{
  "n_layer": 12,
  "d_model": 768,
  "n_head": 6,
  "n_kv_head": 2,
  "head_dim": 128,
  "d_mlp": 3072,
  "vocab_size": 10049,
  "activation": "squared_relu",
  "norm": "layernorm",
  "norm_place": "post",
  "norm_eps": 1e-06,
  "positions": "learned+rope",
  "rope_base": 1020.0,
  "rope_fraction": 0.5,
  "qk_norm": true,
  "attn_scale": 0.0884,
  "bias": "none",
  "tie_embeddings": true,
  "parallel_block": false,
  "extras": ["capped logits"],
  "init": "normal",
  "init_std_qkv": 0.0163,
  "init_std_o": 0.0,
  "init_std_up": 0.0163,
  "init_std_down": 0.0,
  "optimizer": "adamw",
  "lr": 0.000256,
  "beta1": 0.9,
  "beta2": 0.95,
  "weight_decay": 0.54,
  "lr_head": 0.0149,
  "grad_clip": 1.0,
  "warmup_steps": 539,
  "schedule": "cos",
  "final_lr_fraction": 0.0,
  "batch_tokens": 131072,
  "seq_len": 2048,
  "doc_mask": true,
  "train_tokens": 935100000,
  "steps": 7135,
  "dataset": "wikipedia_en"
}
Each number is 128 + 32 x the weight over its row's rms, rounded and kept within 0 to 255. Layers, rows and columns count from 0. The size above them is the row's rms in percent of the matrix's.

# layer 5 MLP up, 3072x768, rms 0.0172, rows 1317-1385, columns 432-479
size [ 93  88  99 103  97 108 103 107 109 102  95  99  97 102  92 109 101 107 103  95  92  97 108 102  97  94 100 111  96 102  98  98 101  89  98 103 104 107  99  89  95 103  98 100  95 104 105 101 106  99 104  95 104  90  85  98 107  93 103  96 100 105 102  98  95 102 100  93 105]
[[129 141 119 110 128 101 154 110 166 122 140 112 157 152 117  70 169  87 128 166 137 156 133 144 113 130 160 127 142 214 112 137 101 105 119 141 113 131 123 159 153  57 148 171 124 165 142  98]
 [111 112  93 108 171 119  97 127 177  81 148 151 166  93 118 106 115 104 162 123 158 149 140 116 114 110 150  85 112 133 112  89 153 132 117 137 112 158  81 132 109 165 131 162  74 149 115 128]
 [118 177 110  94 154  83 113  64 101 168 161  49 114 121 107 110 124 133  92 141 164 145 152 120  92 125 155 144  88  99  87 144  88 160 157 130 141  95 135 102 128 172 195 143 186 117  97 166]
 [156 127  66  78 157  85 116 139 163 160 198 119 108 125 149 163 153 146 132 136  92 135 150 165 127  35 133 143 142 125 146 136 139 127 166 119  96 125 146 110 131 120 154 160  92 142 163 174]
 [154 125 115 124  97  82  95 111 187 135 107  98 156 124  96  89 129  85 111 128 200 143  99 151  77 114 118 137 181 156 213  72 165 156  85 113 104 128 164 124 165 146 143 165 129 112 173  63]
 [140 174  92 107  78 175  89 105 144 125 171 155 111 138  52 126 151 160  67 109 115 159 133 115 148  90 168 118 134  90 132  79  82 166 140 160 155 103 195 124 162 191 150 112 110 170 158 163]
 [121 130 103 165 108  86  99 127 106 178  95  90 130  96 122 187 175  88 114 159 129 135 120 102 129  56 110  63 200 141 121 131 129 122 122 143  79 143 129 172 132  92  85 178  97 176 186 152]
 [ 81 106 127 195 112 146 171 142 175 114 152 126  98 159 118 133 119 120 180 107 140 161 136 183  75  90 162 185 103 132  83 141 163 206  85 115  56 148  97  78 172 141 138 177 133 208  69 164]
 [ 87 113 167 119 147 139 170  95 113 132 156 131 131 130 136 138 122 158 168  98 137 121 150 137 117 113 165 142  64  84 128 152  95 162  96 148  76 140 107 100 117 128 115 157 103 166  61 121]
 [160  59 128 104 151  95  92 155 255 124 155 156 204 116 178 156  75 131 116 116 120 100 105  75 143 145  70 106 126 164 137 125 136 100 122 183 102 141 108 160 127 157 181 161  81 178  78  76]
 [133 153 111 186  82 138  78 102 100 120  77 110 183 132 125 101 170 110 159 124 114 143 135 163 149 125 174 142 108 116 199 109 127 122 196 139 157  91 143 151 149 149 143 132 123 150 110 169]
 [ 94 116  68 132 101 154 129 127 134 133 159 122 105 137  96  95 144 133 107 163  79  86 162  94 125 133  87 145 160 112 160 146 116 230 179 146 123 156 151  87 108 110 143 122 106  97 105 124]
 [150 135 101 124 187 161 122 168 155 150 162 121 137 133 151 148 132  95 152 228 139 164 163 109 119 114  47 100 104  88  86  83 102 170 110  85 123  87 130  57 147 131 115 184 150 164 164 143]
 [ 72  89 143 168 150 127 157  97 144  98 113 126  89 104 114 140 206 138 171 166  88 162 151 181  98 175 129  82 159 172 120  97  89 130  98 151 161 180 205 114 190  55 101 181 173 126 113 101]
 [142  71 137 133 130 109 131 133  91 158 137 139 220 113 157 112 108 120 147 160 201 147 146 167 111  75 133 142 132  38 176 135 114 157 123  85  99 126  57  59 161 105 119 133  70  98 130 172]
 [146 113 122  60  94 157 115 101 130 102 118  93 120 209  70  96 141 215 188 116 158 132 122 195 104  84  95 161  70 102 174 101 127 148 105 102  74 118 186 114 141 110 123 122  95 151 151  84]
 [121  72 154 123 185 116 149 138 145 166 161 100  98 139 135 146 151  60 157 106 130  60 178 133 106  67 130  56 123 142  92 138 105 184  57  55 102 158 177 152 120 121 136 150 124 171  98 152]
 [100 124  76 120 103 130  90 109 195 102 130 167 153 158 107 121 133  91 168 162 105 142 168 105 140 160 114 120 116 138  76 140 123 106 207 178 105 135 115 177 128 116 180 115 210  63 123 201]
 [115 105 122  74 135 104 139 113 119 152  82 120  89 123 104 159 112 139 136 110 104 148  90 118 185 137 142  99 162 111 117 118  53  81 149 120 105 133 163 147 133 104 142 123  83 169 108 160]
 [ 99 179  81 128 126 139 154 131  89 179  81  76  93  94 157 112 167  99 133 103 121 143 127 134 109  86 158 176 143 125 133 172 121 148 130 156 144  85 127 159 186 119 105 166 110 206 145 101]
 [131  90  84 191 153 131 147 148 123 111  74 137 154  79 105 154 131 120 142 129 136 116  81 189 116 111 141 118 124  74 161 147 144 106 137 142  97 106 102 144 150 110 126 166  82 179 147 145]
 [117 118 106 134 141 107 111 136 160 147 108 167  87 152  70 111 100 115 170  90 142 131 128 129 171 141 168 134 153 106 142 120 137  91 173 113 153 122  99 166 103 111 129 131 110 156 148  95]
 [172  85 122 157 208 108 185 121 142 100  58 119 120 154 147 155 125 169 183 160 101 161 116  64 128  68 135 135 113  95 134 107  68  94  38 134 105  87 129 126 137 128  79 152 120 175 175 169]
 [121 134 140  55 128 202 122 126  87 110 160 123 135 226 136 138 143 144 199 167 142 155 227 197 134 135 121 109  80 151 180  98 155 131 105 118 125 135  96 158 101  72 106 115 108 177 101 147]
 [122 166 118 158 163 177 113 138 150  85 134  52 124 199 102  15  69 117 160 105  79 120 166  97 149  87 163 212 132 158 117 100 152 148 139 198 120 122  81  70 107 107 110 174  96 120 121  81]
 [148  78 107 141  77 153 148 140 108 107 156 144 134  83 158 135 110 173 122 165 184 127 109 147 162 134  94 107 166 149 169 173  97  90 130 177 164 137 163  70 118 112 133 132 106 164 108 173]
 [117 130 148 126 130 168  99  94 152 116 108 102 110 141 179 139 135 170 148  98  73 136 130 178 124  86 158 133 176 146 108 122 159 102  92 182 127 127 161 179 149  90 152 197 163 147  97 143]
 [ 55 132 102 150  62  89 177 118  92 119 163  90 151 182  80 103 101 136  82 161 117 114 182  90 157  97 170 147 129 101 104 167 154 169 120 141 140 124 158  64 169 198 139  61 147  89  90 167]
 [153 103 108 136 124  90 121 172 175 153 105 127 100 130 145  94  96  79 129 129 111 181 138 161 131 136 160 119 177 100 108 141  32  79 121 125 105  98  88 135 127 148 143 152  88 120  95 100]
 [ 94 138 134 130 155 117 121 101 167  92 201 131  87 128  75  53 127 111 150 154 237  95 142 120 129 117 111 143  82  75 137 162 116 176 115  87  99 136 167 124 153 131 151 161 202 137 131 143]
 [157 162  93 103 156  98 127 155 100 137 130 154 103 163 132 115  87 202 140 141 162 138 128 115 145  50 176 118  79 166 129 135  66 139 131 188 132 111 177 110 108 113 153 134 106 115 136 196]
 [141 180 134 134 111 161 146 131 188 114 152 103  87  98  93 134 126 170 133 150 111 118 128  95 118  79  81 102 128  84 128 141 121 133 109 170 141 125 125 181 176 172 172 164 120 143  85  76]
 [123  94 142 116 122 139 186  99 103 129 133 111 140 223 113 137 148 194 175 167 129 183 134 117 122 121  95 173 117 127 165 104 135 111 128 156 171 109 126 148 139 123  61 171 108  95  95 150]
 [114 129 111 156 149 133 111 170 171  93 125 125 104 122 135 169 161  64 103 108 111  75  99  98 153  91 143 121 126 130 149 161 141 117 133 105  96 118 132 165 133 110 129 186 124 100 158 121]
 [148  68 173 114 144  85 126 131 160 154 133 146 123 130  95 135 110  86 193 105 122 136 142 140 115 149 183 106 147 128 134 121 106 127  90 100 132 137 179  84 157 107 120  91  84 125 150 123]
 [ 86 140 122 167 144 147 120 189  80 115 129  78 147 144 121 121 121 139 131 165 119 118 184 137 119 180 175 117  95  69 119 140 137 158  83  98 118 114  93  90 164 154 132 137 128 115 112 136]
 [ 82 132  72  74 116 181  90  85 150 116 144 117 138 126  96 163 127 111 153  96 150 187 146 110 138  82 130 122 146 153 148 138 103  81 156 237 141 118 129 166 111  91  92 151 148  87 132  91]
 [123 162 121 122 203 133 143 135 135  90 130  91 150 121 120 166 154 196  76  84 110 116  99 147 106 132 112 161 159 131 135 127 153 126  93 134 130 159 150 104 106 121 142 141  41 123 143 122]
 [133 173 110 139 140  86 151 166  89 127 127 126 136 114 147 146 108 178 110 203 100 155 115 101  41 193 114  76  68 133 125 125  88 100 195 187 194 162 145 119 156  57 125 145 121  57 194 120]
 [139  67 140 159  78  88 134 166  98 108 124 153 177 136 142 111 119  65 158 146 166 168 144 158 145 162 129 155 156 143  63 182 116  77 106 108 101 110 142 103 123 102 152 149  81 115  69 117]
 [138 111 137 128 118 127 113 148  89 144 128  81 216 120 125 113 110 163 147  66  74  80 137 154 113  50 130 135 153 114 202 139 129 147 115 145 154 116 143 140 126 103 104 116 144 109  53 140]
 [121 153 154 153  87 137 143 180 123 114 149 113 136 121  87 117 112 106 106 121 182 144 144 120 114 140 112 169 125 110  82 149 193 161 140  89  80 110 146  82 162 107  96 135 117  42 155  86]
 [ 92  91 108 155  98 133 102 123 106  65  89 145 110 148 117 144 116  69  98 100 123 115 174 118 148 136 145 141 125 117  59 147 101 112 136 141  96 131 135 128 143 137 155 133 143  85 107 134]
 [125 104 151 111 108 131 124 204 144 166  92 110 177  85 142 126 170 143 154 155  99 117 132 112 155  97  92 111 100 175 177 158 141 131 158 181 183 127 117  59 146 120  92 149 107 109 164 146]
 [108 147 183 148 122 167 109 130 178 159 126 111 127  95 113 184 143 142 124 113 147 132  99 111 161 133  94 136 113 134 116 154 151 103  88 165 165  78  88 104 174  85 122 171 156  97 131  55]
 [160 122  83 147 168 139 110  74 151 147 106 130  97 160 112 140  85 180 121 189  99 153 155 163 135  88 155  91 139 159 126 144 141 195  81 216 138 161 155  76 186 170 147 152 138 140 112  85]
 [ 15 108 129 118 163 156 176 145 176 107 173 139 101 195 119 129 164  95 143  56 151 125 141 155 137  95 153  54  85 119 128 134 131 124 102 114 119 129 135 110 104 111 119 150  86 179  50 158]
 [100 137 136 116 115 100 144 139 176 122 130 126 108 174  85  85 106  99 157  90 150 102 118 138  93 149 108 111 161 136  90 127 148 156 185 127  62 150  92 112 114 128  65  81 131  86  81 170]
 [103 156 104 126 160  92 144 174  98  85 139 144  89 134 114 112 115  65 115 168 130 150 153 138 110 130 161 150 136 127 117 113 158 152 143 129 117 157 114 128 190  59 128  93 146 153  87 115]
 [ 92  87 101  93 130 116 143 139  99 118  60 106 147 146  96  76 152 151  99 149 101  79 130 110 100  97 162 124  77 178 127 191 135 195 109 121 123  46 136  80  84 110 135 116 130  81 130  86]
 [183 159 153 135 185 126 126 211 151  90 183  99 100 209 157  63 109 157 112 137 127 108 158 111 103 108 166 109  80  90 146 104 142 123 146 198 140  64 122 108 110 121 171 101 134 134  86  93]
 [168  91 117 158 140  60 124  84  92 187 150 139 145  75 146 145  84 183 132  96 144 123 140 157 155 110 123 149 118 105 108 175  80 129 100 185 148 143 143  97 129 160 120 111 134 111 109 151]
 [ 81  99 140 177 186 124 175 133 119 121  91 168 107  79  90  55  94 104 124 140 136 123 138 145 140 128  75 134 157 125  64 127 153 169 158 143 119 107 159 138 130 139 197 129 192 104 119 157]
 [145 119 129  70 160 120  90  83 130 153 142 191 144 103 155 128 138 114  95 117 176 135 113 131 103 162 141  95 154 121 104 143 179  95 162 104 138  75 124  52 145 137 157 121 100 138  84 119]
 [138 102 110 126 137 167 105 117  99 115 145 121 123 112 157  99  97 113 109 140 125 164 161 154 145 130 131 129 174  94 116 122 100 105 106 139 107 142  88 120 110 101 177 137 113  84  99 121]
 [118 111 123 153 169 172 162 135 178 140 138  91 161 140  54 170 133  86 193 140  95  91 144 110 122 160  84 112 105 161 145 120 138 168  97 119 106 139 120 148  80 154 140 122 107 183  32 106]
 [ 62  74 148 155 103  93  87 166  99  80  88 118 125 105 104 129 101 159 186 151 134 172 139 183  93 119 134 154 100 116 114  95 116 138 128 121  82 133 114  63 155 116 186 100 159  95  95 166]
 [ 79 190  83  96 105 119 135 120 133 130 196 105 187 128 140 150 149 128 146 157 156 163 160 107 176 102  90 138 169 124 109 127 123 156 127 177  98 170 109 128 152 109 144 134 126 102 108 139]
 [156 143 149 133 191 133 155 137 120 108 130  86 159 157 110 103  93  69 125 123  98 127 136 158  49  75 110  98 184 134  76 173 140 131 161 155 118 113  82 125 116 165 128 145  59 127  79  76]
 [150 103  77 133  39 171 122 128 119 122 118 150 145  79 116  93 145  95 112 219 162 157 153 167 119 121 122 131 144 133  82 147 119 114  81 103 100 153  69 120 159  65 121 129 158 177 139  90]
 [148  61 106 103 121 101 155 152  98 133 160  91 112 173  94 141  82  84 138 209 121 161 116 129 128 146 129 126  95 112  87 110  93 110  91 184 169  89 150 133 114 150 137 150  58 120 114 114]
 [148  59 200 160  76  91 146  94 121 120 159  71 152 149 122 134  84 148  83 144 128 145 144  86 166 142 207  77 136  98 193 106 144  69  54 133 110 153 152  93 137 127 182  81 143 123 108 157]
 [ 43 125 109 167 135 120  78 148 144 136 121 114 130 111  83 173 117 180 104 144 123 171 132 137 121 165 113 186  90 136 144 171 132 114  94 120 170 117 122 125 184  60  90 148 166 110 102 196]
 [115  79 107 122 139 125 195 116 126  81  72 108  99 145 175 121 129  96 101 147  92 121 132 113 152 128 158 125  85 115 127 116 153 110 135 179 125 121 129 140 124 155 145 201 123 108  78 103]
 [105 123 173 141 105 203 118 158 164 190 115 216 113 148  59 140  78 109 116 164 167 137 137 144 154  97 147 116 119  94 157 180 110 145  81 148 138 130 101 107 122 155 152 139 202 120 120  70]
 [208 114 154  80 183 115 124  99 177  48 115 156 101 152 127 146 180 129 126 106 141 149 103  98 109 127 145 146 121 105 133 142 153 178 151 113 134 118 143 142 159 142 161 175 102 115 167  77]
 [142 142 102 149 153 128 128  74 152 121 113 220 147  87 110 190 134 132  81 107 163 160 122 139 119  72  76 195 152 134 119 136 167 138 133 141 131 117 111  82 162  87 114 177 123 123 159 187]
 [197 146 126 140 162 167 104 122 159 168 116 155 170 126 116 159  94 180  91 137 130 150 155 174 113 168 100 146 141 131 178 126 147 120  96 153 155 101  89  69 157 144  81 130 148 135  68 143]
 [ 86 116 129 121 122 149 228 103  85 196 215  96 168 130  59 104  90 187  85 108  85 189 142  93 131  63 145  87 100 134 130 146 109 203  97 113 107 130 101 141 118 151 120  94  95  95 109 137]]
# layer 5 MLP down (transposed), 3072x768, rms 0.00885, rows 1317-1385, columns 432-479
size [ 89  91  99 108  99 105 104 117 101 104  98  88  98  92  94 108 104 101  94  99  96 100 111  99  96 102 102 110 103 107 100 106  99  90  95 109 100 108  93  98 100 101  97 104  94 102 108  98 109  96 107  92 104  91  87 100 107 102 100 102  99 105 100  95  95 102  96  95 103]
[[135 117 143 149  96 109 130 119 139 184 141 188  84  93 140 140  86 102 176 137 161 181  85 106 115 160 156 120 122  88 107 141  85 164 131 124 144 147 139 120 149 114  93 150 159 142 139 103]
 [116 115 163 182 170 171 120 133  77 155 137 100 112 120 131 109 127 100 200 162 205 158 185 150 130 157  88 130  74 161 103 141  75 135 168 132 157  98 170 150 110 146  96 163 126 167 173 155]
 [108 128 158 102 143 107 175  90 144 126  75  95 154 130  72 142  79 124 163 164 126 136 145 135  86 140 127  23  99 113 174  67  95 196 152 106 104 149 137 117 111 157 184 142  77 165 109 107]
 [147 178 102  81 202 147  98 133 144 125  98  63 116 105 120 117 101  99 139 126 126 148  87  60 118  90  94  97 159  95 194  47 143 108 155 141  94  92  98  86 105 102 155 146 150  82 121  56]
 [155 109 141  82 121 156 113 107 109 150 140 150 116 126 110 132 104 164 187 105 120 107 112 115 121 152 116 170 174 140 142 108 124 132 119 165 159 135 154 101 141 180 119 179 115  91 134 153]
 [168 139 115 134 159 154 131 128 100 164 127 100 140 145 126 175 163 126 115 138 128 179 193  91 148 126 155  53 172 155 133  89 148 120 109 118 195 140 162 128 184 131 122 131 106  53 120  93]
 [123 170 140 108 185 133 134  94 124  97 101  83  72   9 153  96 107 134 116 131  56 169  92 101 138 143  39 144 143 145 110 122 139 143 121 107 152 127  94  86 112 148 114  74 132  92  95 107]
 [130 107 155 132 134 207 166 130 105  81 171 127 103 140  95 157 101 183  72  98 182  79  65  85  76  60 114  60 178 199 112 179  95 104  82  54 102 108 131  86 129 121  70 138 145 163 137 127]
 [115 132 127 122 134 110 143  97 139  75 164 161 167 146 128 103 147 137 109  77  77 100 129 119 124 147 114  92  86  98 162 109 114 128 143 131 160 100 125 137  94 134  94 156 145 179 145 130]
 [162 100 158 135 153 136 106 175 127 130 139 119 165 144  95 101 124 177 126 109  93 140 141  94 110 156 199 154 119 187  97 139 142 215 147  99 110 169 103  95  92 175 142 140 103 132 142 169]
 [ 80  84 125 162 151 149  62 145 143 129 176 152 121 113 161 114 106  78 110 106 102  77  57 117 150 130 124 129 144 145 135 137 134 119 163 161 118 128 139 122  66 132  84 121 166 109 125 162]
 [114 157 182 127 168 141 151 101 128 129 152 118 145 173 140 133 137 182  71 120  46 158 120 150 151 109 179 125 119 119 153 145 162 119 191 145 150 113 151 136 128 152  86 126  99 146 139 105]
 [115  51 148 190 129 174 147 125  97 129 162 125 190 131 183 178  35 119 111 120  69 142  86 115  78 118 128 138 132 139  71 144 138 192 101 150 130  98 150 134 145 150 112 144 151 118 123  42]
 [162 117  96 227 167 165 166 121 153 178 167 119 143  99  86 172 127  95 141 171 180  96 121 104 134 118  54 153 134 163 173 165  99 170 136 120 142 138 128 150 105 134 101 133  63 173 140 163]
 [118 134 138 146 114 121 140 138 105 152  85 127 108 154 102 103 169 148 129 156 184  86 142 169 158 173  94 104 126  97 148 116 148  79 125 138 134 120 150 118 147 155 107 110 156 106 148 120]
 [110 145 183 124 107  94 175 106  94 107  63 159 110 152  43 104  67 164  91  90 156  88 156 146  82  73 187  55  93 173  90  80 141 126 136  87 114 150 157 141 105 117 176 154 100 105 116 142]
 [161  87 110  99 157 119 136 177  87 151 163 140 184  94 159 128 119 134 151 106  80 114 117 131 118 121  97 125 165 133 171 200 157  72 114 143  90 103  83  71 175 169 164 139 106 146 160 175]
 [134 116 124 145 127 167 137  85 119 154 130 135 136 125 156 157 104  78 106 136 132  86  82  97 121 150 138 177 181 164 154 107  86  67  80 140 105 128  52 147 111 176 123  99 134 126 120 104]
 [172 135 133  94 114  85 122 165 138 121  88 126 165 150  83 130 120 152 194 116 214 152 166 142  95 123 104 137 169 133 126 126 159  93 109 159 108 142 110 119 162 146 131 154 134 141  68 112]
 [126 123 129 140 132 109 140 143 128  92 119 122 135  86 159 149 144  97  81 133  61 202  66  92 150  66 185 173 144  90 171  86 122 131 156 176  93 104 172 119  63  84 137 155  67  83  78  58]
 [125 183 129  90 189  58  38 121 145 124 142 136  67 143 107  87 146 115  85 121  68 134 122 119  75 127 136 150 201 162 184 116 105 118  71 101  88 105 128  88  96 115  97 138  89 139 141 135]
 [133 114 160 116 112 132 100 133 184  65  77 100 141 125 102 206 156 118 124  87  99 170 124 149 153 127  94 152 125 140 174 136 136 151 173  43 119 114 109 132 118 123 153 133 148 121 119 124]
 [106 143 104 137 166 120 112 137 133 110 133 103 105  73 148 111 118 114 139 107 174 156 168 143 153 100  89 164 105 165 117  91 108 128  87 141 106  95 130 136  95  99 149  96 115 151 145  82]
 [141  78 118 155 103 112  96  69 153 123  83 191 182 124 170 117 167 126 112 116 157 143  94  96 124 136 139 133 107 152 161  78 178 118 132 100 189 108 210 115 160 129 155 115 145 140 116 100]
 [138  72 153 143 107 116  85  93 112 165 115 106  85 142  65 152 106 121 150 112 154 217  81 142 164 149 199  97  96 171  96 128 107 136 134 123 102 163 136 171 129 132 124  54 107 177 150 103]
 [141 118 151 131  81  83 203 163 133  82 135 121 169  67 130 114 134 120 133 104 192 135  81 150 134 146 127  76 125 171 174 115  94 109 171 125 105 112 143 104 142 124 138  98 110 140  87 141]
 [101 125 143 144 167 111 144 202 125 195 121 147 129 136 194 131 197 139 207 207 146  80 154  79 126 120 150 157 114 113 120  90 110  80 105 140 162 148 141  93  97 104 137 137  63 154 135 118]
 [ 88  76 129 210 128 174  54 140  97 114 127 157 146 117 137 142  88 124 163 110 117  84  99 141 120 143 152 145 158 238 114 122 119 132 187 121 109 106 163 175 122 101 120 164 172 143 156 139]
 [131 169 130 200 114 201  68 124  60 137 137 113 103 178 111 128 115 163 118  78 137  79 164 175 130 122 153 115 188 119 117 144 156 119  93  98 135  92 177  84 122 139  85 103  78 136 175 124]
 [ 92 156 141 115 123 152 149  89 134 130 100 170 152 105 117 108 197 181 126  97 113  98 129 115  71 103 145 118  85 109 118 114  76 119 118 121 148 145 124 178 101 110  86  66 111 106 178 199]
 [ 88  87 156 107  89 175 101 107 119 131 119  96 130 131  75 116 127 110 105 167 165  77 128 142 121 131 156 118  88  84  98  99 179 130  97 162 165 101 119 118 133 114 164  43 118 136 128 115]
 [ 87 119 105 110 107 134 108 112  99 133 178 105 152 107 112 120 123 118 119 137  93 100  66 115 123 128 140 133 111 115  84  54 145 136 195 134 121  67  98 148 137 163 197  95 140 134 112 143]
 [106 189 134 117  93 121 147 114 150 180 150 127 105 192 110  95 101 128 130 167  81  52 128 169  82 169 161 155  97  77  99 218 192 145 130 108 139 125 108 144 158 115  81 101 173 128 117 158]
 [140 161 192 107 182 142 168 100 139 107 136 122 153 163 138 117 140 182 168  66  98 115  88  75  97 138 160 137 134 152 122  91  84 150  61 134 165 103 117  89 108 146 163  88 120 150 133 112]
 [ 90  76 153  99  39 135  93 144 158 120 115 157  75 128 168 121 147 198 112  89 135 133  83 112  71 143  89  91 124  97 107  90 133 149 174 144  85  99 135 157 129 156  98 182 164 132 153  99]
 [158 112 120 201 150 153 138 153 162 144 107 160 106  56 149 195 136 159 115  93  97 105 122 108 118 145 164 145 110 107  95  85 111 150 143 165  69  91 105 167  90 155 139 163 154 148  81 134]
 [103 150 154 152 151 131 152 103  77 116 115 142 112  36  38 150 104  94 126 152 156  63 117  98 139 150 109 129 119 133 164 157  95 150 161  50 142 122 177 122 114 133 129 185  87  74 122 135]
 [ 85 103 157 153 129 141 104 117  90 140 142 148  96  92 111  89 164 173 108 151 231 139  97  73 117 163  61 125  71 115 112  99 145 151 159 192 117 144  72 133 150 151  63 169 107 115 109 164]
 [140 203 107 161 144 126 128  88 184 153 133 149 171 111 152 118 130  96 120 127 122 170 176 140 100 107 120 115 100 120 122 131 129 118 105 108  87 132 127 163 155 150  56  57 111 111 110 142]
 [153 111 158 117 176 116  75 157 116 126 113  60 133  86 166 124 113 145 143 137  89 163 102 120 119  69 107 133 146 105 114  94  46 130 133 175 109 184 101 132 117 135 101  84 170 117 126 168]
 [138  91 181 105 166  99 179 151 127 130 120 102 179 141 103 109 159 173 126 126 130 164 100 174  96 147  67 150 134 104 121 138 161 134 153 115 115  95 111  60 191  86 141 146 154 127 131  75]
 [116 164 113 130 121 134  86  57 138 173 135 130 173 100 177 104 176  98 163 150 171 198 103  96  99  90 137 127 177 146 176 181 113 109 102 171 139 123 114 141 153 121  56  91 156 113  89  84]
 [103 103 127 124  22 135  80 134  69 152 105 124 146  79 123 139 101  85 138 144 168  77 120 100  99 190 150 117 105 135 152  68 142 143  57 171 122 103 151 139 132 114 182  31 137 158 125  79]
 [154 130 152 171 184  48 162  85 108 169 136 100 123 193 109 149 128 166 101 144 169 127 113 205 113 119 134  79 149 174  92 113 160 136 150  67 121 127 220 156 108 120  77  91 108  99 118  82]
 [137 121 121 107 127 103 125 134 132  77 130 147 112 159  53 134 159  86 166 140 122 157 143 104 184 182 113 112 179 116 127 170 129  84  92 163 150 140 149 117 104 149 175 141 137 153 109 107]
 [130 137  85 129 102 178 126 142  86 129 202 161  99  85 119 114 174  66 164  77 104 132 158 157 140  82 117 120 154 107 129 121 182 119 130 111 154 171 112 156 105  93 158  57 123 171 145 104]
 [ 65 113 111 175 120 100 123 102 153  79 159 128 157 188 122 141 202 157 142  99 128 200 151 115 151 104 103 141 120 155  73 149  69 145 155  92  79 109 198 165 116 141 156 113 140 108 130 152]
 [109 152  94  67 166 148  99 175  96 172 129 100 105 124 144 100 143 135  71 115 101 149 116 110 112 124 118 130 180  97 133  99 177 139 111 144 172 110  94 103  94 137 141  81 157 178 126 162]
 [154 136  73 165 121 123 141 127 171 100 150 140 176 159 148 146 119 113 121 120 120 151 119 114 131  91  97 100 118 170 109 158 131 118 137 115 118 156 126  56  51 193 157 124 132 161 138 131]
 [142 124  91 150  64 170 108 180 162 125  88 153  69 146 169  93 150 135  83 125  74  82 136 184 154 153 114 144 136 109 137 138 140 150 114 161  92 125  88 119 112 173 124 185 159 127 150 124]
 [117 143 104 169 145 145 191 128 100 130 106 139 147  71 143 143 113  95 187 128 125 180 146 118 138  70 155 122 126 191 101  76 103 151 138 101  64 106 164 152 181 114 229 110 129 136  88 105]
 [124 129 122  77 105 122  92 154 139 165  93  86 125 130 127 129 195 134 163 100 109 167  72 135 130 107 104  53 137 194 139 106 117  96  70 168 133 124 102  84 119 119 130 153 136 132 129 168]
 [144 111  81 189 147 112 179 151  70 132 147 141 139  58 201  63 157  96 141 157 177 158 108 149 112 131  92 152 130 155 121 162 154  75 103 132 122  93 116 131 144 104  74 206 130 164 146 116]
 [142 158 108 147  91 185 142 161 105 128 158 161 100 147 121 113 153 112 141  82 110 144 113 103 191  90 121 110 164 133  84 115 122 104 119  93 100 121 125 173 116 143 135 114  95 138 147 126]
 [143  87 175 120 117  90 183 141 143 129  99 139 111 119  89 115 127 203  99 117 102 131  58 154  93  61 136 111 116 146  58 117 157  83  75 102 138 168 149 143 136 120 187 101 119 120  94 149]
 [120 120 172 124  83  82 108 129 191 104  77 174 155 150 187 154 158 190  81 108  99 121 134 106 115  83 137 134 108 173 119 120 120 144 110 142 107 173  84 209 141 151  96  88 192 187 156 121]
 [127 144 132 115  96 130 195 107  83 179 194  80 117 139 118 141 164  97 142 106 146 146 188 111 141  75 120 125 119  59 141 111 148  70 157  84 137  82 126 116 165 158 170 190 132 111 116 138]
 [151 115 100 105  84 169  85 108 139 122  77 120 185 111 142 112 147  84 148 128 162 162 145 159 103  44 120 116 123 118 119 112  61 164  70 153 116 126 136 123 105 154 255 128 103 105 102 169]
 [121 146 107 123  88 133 106 154  92 149 113 107  92 115 167 115 165 161 169  61 128 134 112  78 130 136 127 120 138 110 102 133  95  96 118 148 118 149 127  88 138  72 125 105 110 128 154 138]
 [115 187 111  95 181 101 153 102  82 117 123 110 126  98 160 147 182 144 110 127 129 136 122 107 164  78 130 173 209 141  92 139 128  94 114  84  93 140 130 136 140 153 130 105 157 114 158 116]
 [ 79  52  62 130 101 148 127 126  91 132 135 175 117 154 177  63 123  93  96  85 184 151 132 127 122 121 109 131 129  89 112 155 135 119 125  90 115  91 161  95 145 173 128 171 137 167 161 109]
 [ 64 131  90  86 143  98  98 141 143  96 101 193 156 106 184 207 221 106 104 104 132 144 128 144 142 124 113 149 193 131 100 119 150 171 124 120 116  84 134 130 101  86 138  96 148  97 123 151]
 [122  92 110  96 177 180 138 183 110 132 121 154 186 215 178  83 131 132 112 163 121 116 145 127 124  98  65 110 219 127 136 148 129 170 184  66 148 113 128 117 148 126 120 122 161 136 153 111]
 [167  91 132 140  86  96 100 146 172  40 121 174 118 182 137 118 162 162  95 196  73 149  89 112 129  69 191 115 117 142 192 109  72  88 137 127 133 184 148 106 123 115 110 179  87  81 118 144]
 [125 120 151  77 124  80 146  96  45 105 128 148 117 103 101 135 110 129 139 126 162 146 116  90 135 134 126  72 158 138 125 149 211 178 163 125  99 131 117 149 146  90 163 135 122 111 164 149]
 [159 101 132 120  64 175 131 172 100  96  85 101 143  80 167 145 131 145 144 119 116 113 100 206 122 109 157 127 121 124 112 162 143  95 113 165 163 103  55 141  91 180 136 123 138 144 121 147]
 [126 133  89  54 157 112 109  89 125 109 115  98 215 128 132  78 123 100 164 114 144 126  84  99  87 121 140  94 165 133 136 169  42 177 104 118 148 128 200  91  99 129 144 132 175 125 156 101]
 [ 87  40 149 183 128 173 147 104  90 159  52  66 134 120  95 144  98 150 167  65 153 104 157 101 184  86  97 135 136 125 127  53 139  88 170  92 112 127 122  95 107 147 176  99 129 141 143 119]
 [110 150 179 199  68 119 247 139  59 180 201 162 124 149 183 216 153  99 107 130 119 172 139 105 140  98 109 116  98  55 168  98 187 132 123 190 153 145 147 105 147 125  52 155  98 118 120  98]]